Part of a small language model's weights: vocabulary 8192.
Each number is 128 + 24 x the weight over the matrix's rms, rounded and kept within 0 to 255. Layers, rows and columns count from 0. Numbers have three digits each.

# layer 4 attention key, 512x512, rms 0.0246, rows 124-127, columns 256-319
101137109124122117123076126121116072085156102155095157100113140139122166120113124160109148120125151140126112120124144167106141115119107132170113122111140140146117118120081142111115150135101124
144160158129165173150137124162137131119089121113140116109106145109167120107116134054151151100119149174123122117105081084138181120143108166099085137116145140112081123151115123158162153146153110
149137145109104157114127133167102134133111134117146130132119131128120106126140131124176114154119133187080150155124126120140137117129154135138119161071128117103106138078118140129099175122158159
092137141118127109113108115137134119135122133134071145139134146123121126125128114171106133111122134099136098112134179159115114120125133131149120133126147115162138102126102116122096149110123116
# layer 4 attention query, 512x512, rms 0.0246, rows 125-127, columns 256-319
143157112111100152146098133128102132157111129135140120132143095121125136114128077168105116109130137133133115125097102128130109112160131140159120118128070122105129128129113078132124130087193109
129135148132082169129119156156077158167124114146123119124113127135125161139157126142106133101180123152157115143105101112119127135139129066125109122125068138105088097123131122139132118098105098
118088115136109099152133105135170148103180128164134119116153129137125104144111115135133124095115134129097134141131115125122172095105098124138154138134156140131118135135102159087123122130122142
# layer 4 attention value, 512x512, rms 0.0246, rows 0-46, columns 256-319
104118139106171134134129134178143164130153152080124149116084110113127139146142118150081141111140146109147144123136125123096098156115099143140136089118135125132129139109152129184116115204117146
120115131140142142123114126118140109119124094126144172079143107109102126110131137167113146099103110128130112121135156147108161112083145147150079144110140103155128096122081108125108111103137110
132118129138135142104128123159136105138145151097120140157140160129115090188132111104157136110134165213128143113153113131135093116097124139120124142117080112148160142105139124182109137150120127
156127147121123139113196101105134130132158134142158149121090143138106149100118140121147152114129131145163116156142142148135144140093144120136127172117091153125106117137148120130115156164137147
130090111158108122149116095089155142126133134108117135138116123129093128188113123131140116117138140139105170147130138090102149130092139106130151152110109120147147117069122131151134129171132160
125158131086125146114139157145109136113135155067089137092133153161113145099143142108129154139150126165127135152163148114129114106172096118154131179116097129101143127163132114171105125159156172
089129119120122146110112142096145126174160151106129136118147120163111136133150133143149136136157132182113132169152171127100137125095124089134128155118132143101137127152153106172100148151123130
121126129164133107116107137112157142135098092165108129148147134098126161118141098098110130153140138127140112150106097167097120125102076134099127135137123135094103115103124131122143120119107124
158128123080098100123118118106124166123140139107122145158148146130115113151135166163116182128134176142111137143148097134141097141118119114089150096150157131056119097112148145182101132117152093
109103145124125129093150080124133153113155132164143091147159133159137135150168138147098160129117123127146132143124130132149112137151158139111131163123153141107084146140104123120115110131083107
136179149090193112137117130184129150148105165113109146136131116114150136142102127155094110111099157107141095099124097125155135155150131131134168111100161146112163130146145179110104157114079165
142119121142128121126136155153115131122108132140122136115124114148177106151136170093141104149110144112104130134181121130135158171080141091123109101150115146101125109118133162175150130140095137
111114132118102090134148120153131136134116135144116139134100133141160098149103140157142142136151120146114123147172154121120154172173120129139143135120140163107108120136178132160130150134156099
133100094174139143110149151121129129161140109089114119117105142111124113128119123142148149114184156190136160117167112114127134126118122129157123127102142099146099124108113130125135149145110152
158094122115125113184159144093116139143154128127165101092122162110119146111123132121103128155134130139110131125139117126103122102124107127167087155156100130109113142081101137104156120129145103
116178103152123142125126121110103110127129109112131117159116180146115144140133109124125104096122137142112149143137126147147152144126110119155153118130097098112090136119138110119132117128142168
102139162136151149158135096173143147112134143117141111129154157164125144146114143177164145152113098110189133132132099083098143128160122105127169137162157146126169171155173139121160133145069139
141135119115092080112146112109138122138136156170121134129159111128162107133131107127130106100159110139085093159145154138123159118104141118095162137121108177097144087155083139113092143119130114
155119093101156123107115067115132137143136136137139081107128215115096144136090145120155144127110075165114159164119140101126115133152160124130157106102133140139130125150157091105092133079126132
097104126110112114161093143102128106117126088168142139120170150134147134125140147100114115135140091131115142134117115097125140160116190103133086150136120125147114075101129147107132153130171104
122121147124094131163124174096128117116122173138144179135104152108156152121160135153103121113098138085136121170105129122134155163134162128117112148131127114097151084143142135129126146124193131
130116140121137121099145111098096149132085124112114142134153125159135101170159120122098131151127130133121118117114145150128107141155160137126161074124172120130145126143166116107148135139147136
152152148158108122123139085113142174128122167096132156145159103146109092167129147158146141141109117119112126138125098143104173120092150099088127158140122131118098124133152167126126075139193116
104133180115098093134152191126120148104066129142133104121135109123096122139120102167146111108115098118164118138126164141126093143143144117125117146146103116146133118120117144139136124153113143
110128144119166104154178121140139163164103126101135192145132140098127082108158126166118122119173116096115095118149160102114115156113138115144123132101126112169140103101099120114128146122121130
106114116161098130160145106150131142120117105155125169129126137126146129166130126165115126139177104149202144139167122130093156144101153124103110169098088133144114124115095124102119152124146116
104132094137121144114138140106125140087111079167107080134165105128130170132092135123154114099130146172123130131103138103139136089110109140113133141142145131139101138144126133109116113103157126
101113116157138122120141145118138162154168147082146120131134151089108174085177100107085172117137127117185138099119145152130105119127107113138108186143119134123118176098144102105121108124102140
117166102120105163159183187141123111131165131097123147141101119112150102135141126118120107132150130158163124104084119117152095133144095114150155106110130114063102187087141133140100147131085160
122115123175101139193160152129117122120129102146122103162139136148112116132126128091105111145101100143177147128163159108112110134119148121111107167133135079147102093126165099124129106113117103
122093097138146128145172109162102145148141145096125118099125159142136116105176108149136168136162109146147130117135159123136128125138116129134116118115102128102160176121140126135089117124096121
141163142130122098113154128132134125161142075103137166167139192123182106107196118144135125141156115155107121113126136180137102092162133119107179098158117121132093167156126136135106117133134163
125165155132163113133169154153130126123114125137141102136132133150135140128174121131124093164104121112172104115113126173098124137134170127086114156134122096203084121123144105146118136140136121
137155104126167155115129116138121151128126107104081156153115110136108106110099139134152100144158138188158125129141112126142182150117076125122108145144140142132132148108138118150113139133079138
109122154107109128102109160177108145160172144123137108101132120145153109148181134159111153137122122070112126144118115096117091141150194122169127133120108152165094134147169126146169099162146142
141088119118133088118095166133136142132134099107098131133131129103145144113126133110097140102131142059146128147112138141147110140109142130144121155103113055150108056112158139155158133152143131
177146101126112129166139150112108142101117128159163173106120147115101230117143122112149121095110160132154145149141134096129058095137127127115104105156090137136131116119132070143119135120141105
156142115170118141114130119157138106156141190127140150150137106125132105152140118124167168119140117141134118120177132125132143125138106122146094138132109103093142165120147134116130140116140098
137112111129111149174106151096128114132142120159134129090129094139115139101124108123124120107134179145149124145121133168124128165108120126160160113147145145107182093118130110175137126160104135
142111144169120163149133147128154124104126160178126108137120106152138141160120094122152084119176122095085103135096113136150154145092177156092156144100126131155117145118101162147128115119119135
100154183166139138107122123114179141156114132121133122108144164090142133131138128111081091121172094164161129106086169119106114118098119152072106165134134124157102162107107118173083119203095138
139118150091140116086119146130152125115157166120093115143120120138127162114145123092158112110077114101086131119123119168159081075123111136106152115124144126137160135146112102150112123091144105
110126154115070114157134126120127130147155149145133155083134151129115114147121139138178138132132126103147089161115151133138139135159149110079128144154153136156132144133165186114155146176112133
119135141100159136094103124125119118143142120060091147155101141143144082124159111159097143128116150192139125133177111130123121124130150131122152123133135132108125116129122151151123139176082111
114131111145104142106153125138104117123087055162106136097110119131135149110103130135173072150120102126114117117097126113114131137136137135097139137137142097175126104138141124100129115125096126
137132135112145116110154129080130172140149125144175103108083158152160122129147140127088116136149144129113104129099119160113155116162104158115120140128100108184149126157111145133123143153126161
134127082123126122107123125096124119137111120117160065137151140124138114116094161138164128139122139090101105146104144149145118127162168109129135138120138170121093125137119218127158151124146129
# layer 4 attention output (transposed), 512x512, rms 0.0306, rows 0-45, columns 256-319
074127071128169132148142141183176157100106163137107139133112145164113137121150140121122095126115108126129114133118124184073174135105139121124099145116133121118148077139110090077150117113128148
111092150129142145098130118128144118118124134143154129123145137116126101150136129095116088181111138140177080104106134143134059106151133116082150112155143131116143151095142113151104095126120133
088107143109118135164154156095118112161146076132104140146148149137160142111144095090132155105113115121108155151079119111142116136199138075107169082112143140095128130110131149134141136121102130
104136121119148107110126145103140105142097104109110127162168139122165129133143096103147137111112125103129144126111105108152111146135119168114129111144124125104102102147147134140114128147097124
098161108097175139134130123140120154110092102126109126114073167106105111129126120080113113095077122145121092095131146116120182143152122126151116081128118124125121160164123115121115132098128093
117127126159136101133123109123145130130116101135128101171133124121137107150132117113157113132127095100149120140125100100083116153100170132131105156133160118122124079120131141128116153139144137
109148139115170153120108135121112118134082109153132110129077125089124158131114139114123127111113121101077085119123099116143151137145144111129092106134146133153173087115129160127089091145064124
152138165137148171114094126147116119104123143091159151111174127124130129129166139112120155160117111146136151100129148092173141104144141155117126109124110117151105122128130132131094163157129084
089133129128137127118140156141137125113100140110133125105112131154130142103126114134120145122108133144122125122170160147164142130144142125180147083149114153122160183158103124109161124135142091
127146141079156104129124141153100134104167107130134063117086142107124118136144093177154147129133144126157118110127157135138116145105125120148130098149124099151148134148187109166149133151184128
095135161131094101118136121112150105125124163121169104113118123126084168089139113136162129129135137184138142148169157136142098101131124127154121113173129152108160088114131097178148099161136113
104109108109098122157102127072155109137128093090118128114142126124083113090087170142137122136137157148128167122137149115168092161151134120115118137122123098127139076118176141140098131111125122
128167140108129156142115146141145108140120111133140138135161128158164127109153100137102127099122142123109135113153085166145156142132123136147141161141063117134105138133108128119121130135118123
142097109104134128128135130114121107140103130175110161108139133160132115108123144127120097126119160126116129158078135169153114146166128124112113127139136162066145161132148135130090098073104114
152103145102170147062117127149118164088089130119132148131106142149100111150110139124116121131085170133120097120115103148136165137094119136138107148131153119133170152116114110103152128116118133
117151168141099143131095106072157160152133110149122146096137138133161106127103147135140115141145103144161122149165102132150145133158101119115160163136129144122150177160108128120140137122120121
092125119122148158093101120150142115156071131148171127111109112110092115133142151144154136109127137126094140119164098158140160147091117100141076111143135111160132121099113092121137129152118173
158143126143103133119078127108128124108139176126097169128115130146127151118084097145147159116118146114106082106086122145159122119155152127120158141145111104122101116128107147160116169134134077
081140143083138162134126165100108117127117168176111126141087137138110150119090105120150120122129144142140071165124101148127102143146119150116111124091120110109136139113177170164113103152130148
165120126126116114134112145118166122146150127135152150109174118151148143097124125097095160124154130136117114137135177132141119112118126143121145132120159151149092154078156109126127135131166128
142130143129152130090132141138157125103095120136103096105131125133118099093118113122129156151151151133123125105131169122114114109087119128141148178163142146136111181108123079115126113089156112
124152094122123146107120112143107116121167154126128126123114142162122195097112074111137147130143114134109106138123166121129118119116159162159135151137086131156144133092155101153105128107172107
117134124102153117119126155157138117139122097133145112109109138140124168101075172115140126128154118082095133109157098147123156135148115110165150110140115140107171157162102151158123150079101111
137082108175132172141121135154117146135141126138116132178104136121124089118095161105135102105127158144140143092131129123074100116133125109152153108120143108135122134108091093078148102115111150
153137097147154176101122094147107130126150156135153127104087141131101158161165098140129102130111113145164070135087103129127130106165159156102139146072107128152124116108121140115170126130118139
136148135154130136143095130174111133126108138133112114144116160124184145099151177101164106122093112125102133115139129122111129108136160118126131085160161121128123119122127175142157125085130119
150119168134129146105133121100114108098152134111119120111137092137134133120128165131137147126140124172163110118117134131167115132174120098125166134133116134113102098121134139133130185137114133
117105125148186154099114133139129157111096115162094155115111143137120142169167144082114106133104131127115188090126094147148146100133142132109129085110118134108177126131120152136099105137133129
121102121140093123142162152122153139123146149174125107112140142131125119140142113094101103151119118139143134153119148103100114092152128120102098105101132188121147108138118114123127102128144119
145120111120114129097131128141142128110136105127140106128150132117179100186092131111109105132125105126095155117141139153099093167130154100127107096126142142105120107107154154117118101111137138
147106120145102110116124147159119129114121101108144114133125114117101145141128088075118130126089153133122115099114154145139147121109163121152085119100160112138138117125112132134127120134139121
131128157123103132122140165118132126156159108113124133118110108122109124142116113149153114126135104051122122149127087108127162140158101151158164138139137125094111118136085129142140122149140115
141100116137113126091122125112109110138144111148146107132136101111115107118115144135139139145176130155125159119124078132123089115164100118083138110125109125084139113112157092153130111129118175
087152165149129145178165148135123117144151101161137098101151146088127114106150112111125120147138092109123079153174152124148098136177128113087100101136151114117130060102136170120105122129120123
057119111104175137125126140129143120110132131139108160147097109136106163163117096111102126112132161182166110115067128145148112116145089139144153126137145100134191133118094126150148114118137129
084123146135182098120151120142134127125083140151131149159110077117160120156136151153101145098173133137151193106123109123063140129118178128157133140151126127145136127154112126114157138119135129
151111138127129119109147134144146115138069099122120079116148146154170127154132139095139124167107104146095141117162118130126142161131197109126121069146187164154154112146136165088139129120089145
157164131162100131132166137150107103123142114133100167102141100106121155105164140152115087135109154082120120114139146095169121172091144106095117114147135134170128133121131156163112087152126105
114114116113146134126148153108132140154087120152100131141157139106114078101131116138161107148119134159103145127118150111124114132155137127101129107118139109115099102098134084092095145080134133
163121088076153098094134114092168086115130149155133113115143080106106089075143119111156149122142122127138160123089120110149120127157133173093151141135120136097149114127171098138147173098127129
086123073137116146174127161092147144123148122155136150089126091127083127124136118104151145198139153128125125130100105143148113107153132137115123129053104124137127108111137129157145127112116133
173136146114093140100129120148090143145142138134174130155120100104161157139139146136101134141133076121140138139085121153087131148146115128154112109100084150147096124134148129113127166111081134
151144125151124126100140140134129116126110132122135118128140122121103150101113109087092108104154172152112128105129139106097134134098138154184094122121102089127115113106108153161144121146151106
128129168120112133173099128108154103116177117131127117143119096116115146128127102145118117128149113121129164138145180115108142111124076135159121146137108140120106156158122113099126140141154132
098083156140104140117145157105146089186161151160170120120141094110055120141091110156116128126161159141115137174103140149127132178190098137115141100142135104123131140095127118167132111133139156
122133112151116140143099145111117117108115131112113138132163111154161145112087107125161126123117148131106122116080139120134119133152162126144134116110121158146142124147107154141128176111080107